{
  "n_layer": 24,
  "d_model": 128,
  "activation": "swiglu",
  "rope_base": 10000.0,
  "tie_embeddings": false,
  "init_std_qkv": 0.0358,
  "optimizer": "muon_variant",
  "beta1": 0.95,
  "schedule": "wsd",
  "train_tokens": 122800000
}
Each number is 128 + 32 x the weight over its row's rms, rounded and kept within 0 to 255. Layers, rows and columns count from 0. The size above them is the row's rms in percent of the matrix's.

# layer 15 MLP up, 384x128, rms 0.334, rows 374-383, columns 0-127
size [100  98  85 102 107 102  93  98  96 104]
[[121 143  91  98 147 106 148 105  62 118  97  96 115 143 135 176 198 157  84 144 158 127 128 109 138 113 140  97 105 124 139 192 149 121 126 171 117  81 116 147 117 144 116 122  87  88 148 161 166 147 127 142 120  61 129 165 153 129 225 151  61 165 104 114 165 109 104 134  88 108 159  94 129 112  69 136 155 162 109 145  79 135  81 110 123 157 227 116 102 129 158 154 169 133 106  97  87 140 144 169 110  88 131 113 144 172 128  84 115  95 104 131 123 159 110  45 151 104  61 159  74 131 130 114 119  79 117 115]
 [116 145 143  78  93 195 126 144 196 131 118  95 119 107 168 163 144 156 119 129 159 112 189 172  58 138 137 123 115 175  75 175 156 114 124  97 202 133 114 163 151  64 127 135 128 152 172 144  92 118 183 176  94 210 154 103 153 111 117 146 172 122 159 149 139 166 145 139 171 100 132 142 184 169 104  88 125 139 119  85 156  94 104 135  89 106 118 138 138 108 129 113 131 145 156 148 136 198 114 104 114  61 130  98 131 136  89 161 150 127 215 140 137 125 141  71 123 123 122  86 145 132 151 195 145 119 164 120]
 [159 133 140 145 120 117 140  35 108 194 184 121 137 188 116  90 122 188 117  80 135 164 109 174 109  81  79 103 115 148 128 139 172 108 128 116 119 121 103 159 146 116  94 111 117 103 137 131 103 143 181  98 109 121  96 127 140 150 101 205 131 156 154 112  92  25  57 172 155 113 110 106 185 145 126 113 130  97 118 174 143 110 118 106 176 156 152 139  79 124 139 117 225 152 165 134 100 108 128 138 151 173 155 123 139 115  66  83 134  94 121 139 123 126 151  85 113 165 150 131 155 110 167 120 149 148 165 163]
 [131 132 136  80 158 146 106 170 119  86 147 125 162 135 126 177 101 107 130 127 163 143 108 141 164 113 111  81 173 152  98 154 119  78  54 138 111  99 150 187 120 142  65  73 117 116 143 127 122 183 138 158 110 118 126  69 113 136 147 141 108 108  95 129 133 132 160 128 117 113  90  70 140 116 156  24 158 132 125 170 130  96 102 166 108 113 168 167  92 163 170 161  92 112 117 141 116  90 128 142  58 131 136 168 162 127 169 162 151 108 165 166  78  98 146 145 114 149 155 128  52  74 147 182  96 168 193 160]
 [153 156 142 148 146  86 163 127 125 140 126 189  99  76 119 126 107 146 118 129 129 153 147 141 128 115 141 125 171  99  87 120  92 115 126  83 135 137 120  72 100 141 135 129  35 161 138 158 186  98 129 108 178 162  55 139 108 189 123 123 143 138 153  93 184 171 149 151  97 137 115 137 119 100 157 144 111 162 106  81 174 126 174 134 115  99 131  89 186 148 116 173 158 124  99 132 144 137 123 157 168 166 138  74 128 116 182 174  60 190 100 145 124  68  55 105 136  86  60 163 174 104 126 105 159 109 110 158]
 [133 189 143 148 152 183 139  88 151 140 135 125 100 120 122  85 122 117 171 140 127 189 129 131 151 105 153 113 118 155  68 192 150 156 113  94 136  80 104 149  90 142 100  84  92 105 100  54 126 131  94 142  66 129 119 178 114 106 156 131 155 147 149 119 103 147 154 115  71 106 105 157 143 158 147 151 190 117 131  78  93 112 121 119 112 244 153 126 126 123 178 108  90 107 111  89 166 123 127 155 147 192 151  93 125 143 102 141 129  49 150 151 131 152  83 210 137  95 141 151 185 101 151 120 135 135 146 165]
 [152 138  97 199  90 147  84 112 114 117 131 138 139 148 136 125 146  70 147 149 139  83 154 104  70 132 188 149  83 106 137 111  81 177  90  55 191 125 114  80 166 129 100 108 190 148  95  99 153 126  99 186 135 183 147 131  83 117 158 103  81 179 120 133 129  97 112 179 118 134 109  73 173  49 108 104 101 161 169  94 145  96 105 137 120 104 108 120  81 135 158  94 114 126 115  72  50 135 121 142 125 123 135 113 131 193 130 131  76 162 161 112 105  86 124 118 125  91 160 146 125 113 155 118  82 145  97 128]
 [ 93  87 134 191 135 167  86  77 161 138 146 119 120 148 100  81 107 170 188 118 112  89 113 129 104  97 120 148 126  87  89  85 120  90 134 104  81 128  55 134 157  84 150  89  93 115 169  62 206 156 135 142 171 125 101 121 123 175 130 184 152 119 150 130 117 155  67 152 104 157 124 106 101  91  97 129 150 119 108 123 146 126 136 148 150 169 191 190 163 135 209 105  86 150 124  95 156 131 124 119 184  95 107 113 129 129 136 132 177 126  63 172  96 100 146 137 142  96  93 117 142 101 115 160 143  87 169  92]
 [142 167  81 122 126  99 185 137 111 134 201  87 136 106 138 126 105  86 196 169 108 175 147 139 150 133 122 195 133 154  81 101 149 145 109 108 120 176 162 141  72 103 153 112 154  65 151 161 100 156 174 114  89 143 115 171 177 112 122 165 102  96 135 153 116 163 138  71 190 120  82 167  90 133 120 107 144 183 134 155  99 107 125 146 115 163 159 137 129 166 100 163 113  92 148 142 145 154 106 115  90 127 136  86 161 107 109 151  78 102 121  80 115 132 105 137 155 177 103 120  49 130 163 154 159  82 143  40]
 [ 98 107 112 136 138  96  72  98 112  68 106 124 131 143 144  99 139 154 111 151 139 107  80 109 118 146  64 180  59 142 135  71 177 151 164 105 100 140 196 165 151 131 117 102 118 138  92 133 146  65 111 144  71 150 128 115 143  97 126  40 118 190 129 124 157 148  70 131  44 134  93 155 123 157 149 122 162 130 193  88  55 150 187 190 117  89 123  83 152 117 102  98 102 132 135 149 138 117 117  85 111  98 112 108 132 152  81 134 138 188 171 142 143 114  96 103 133 132 120 153 119  95  96 126 125  91 147 150]]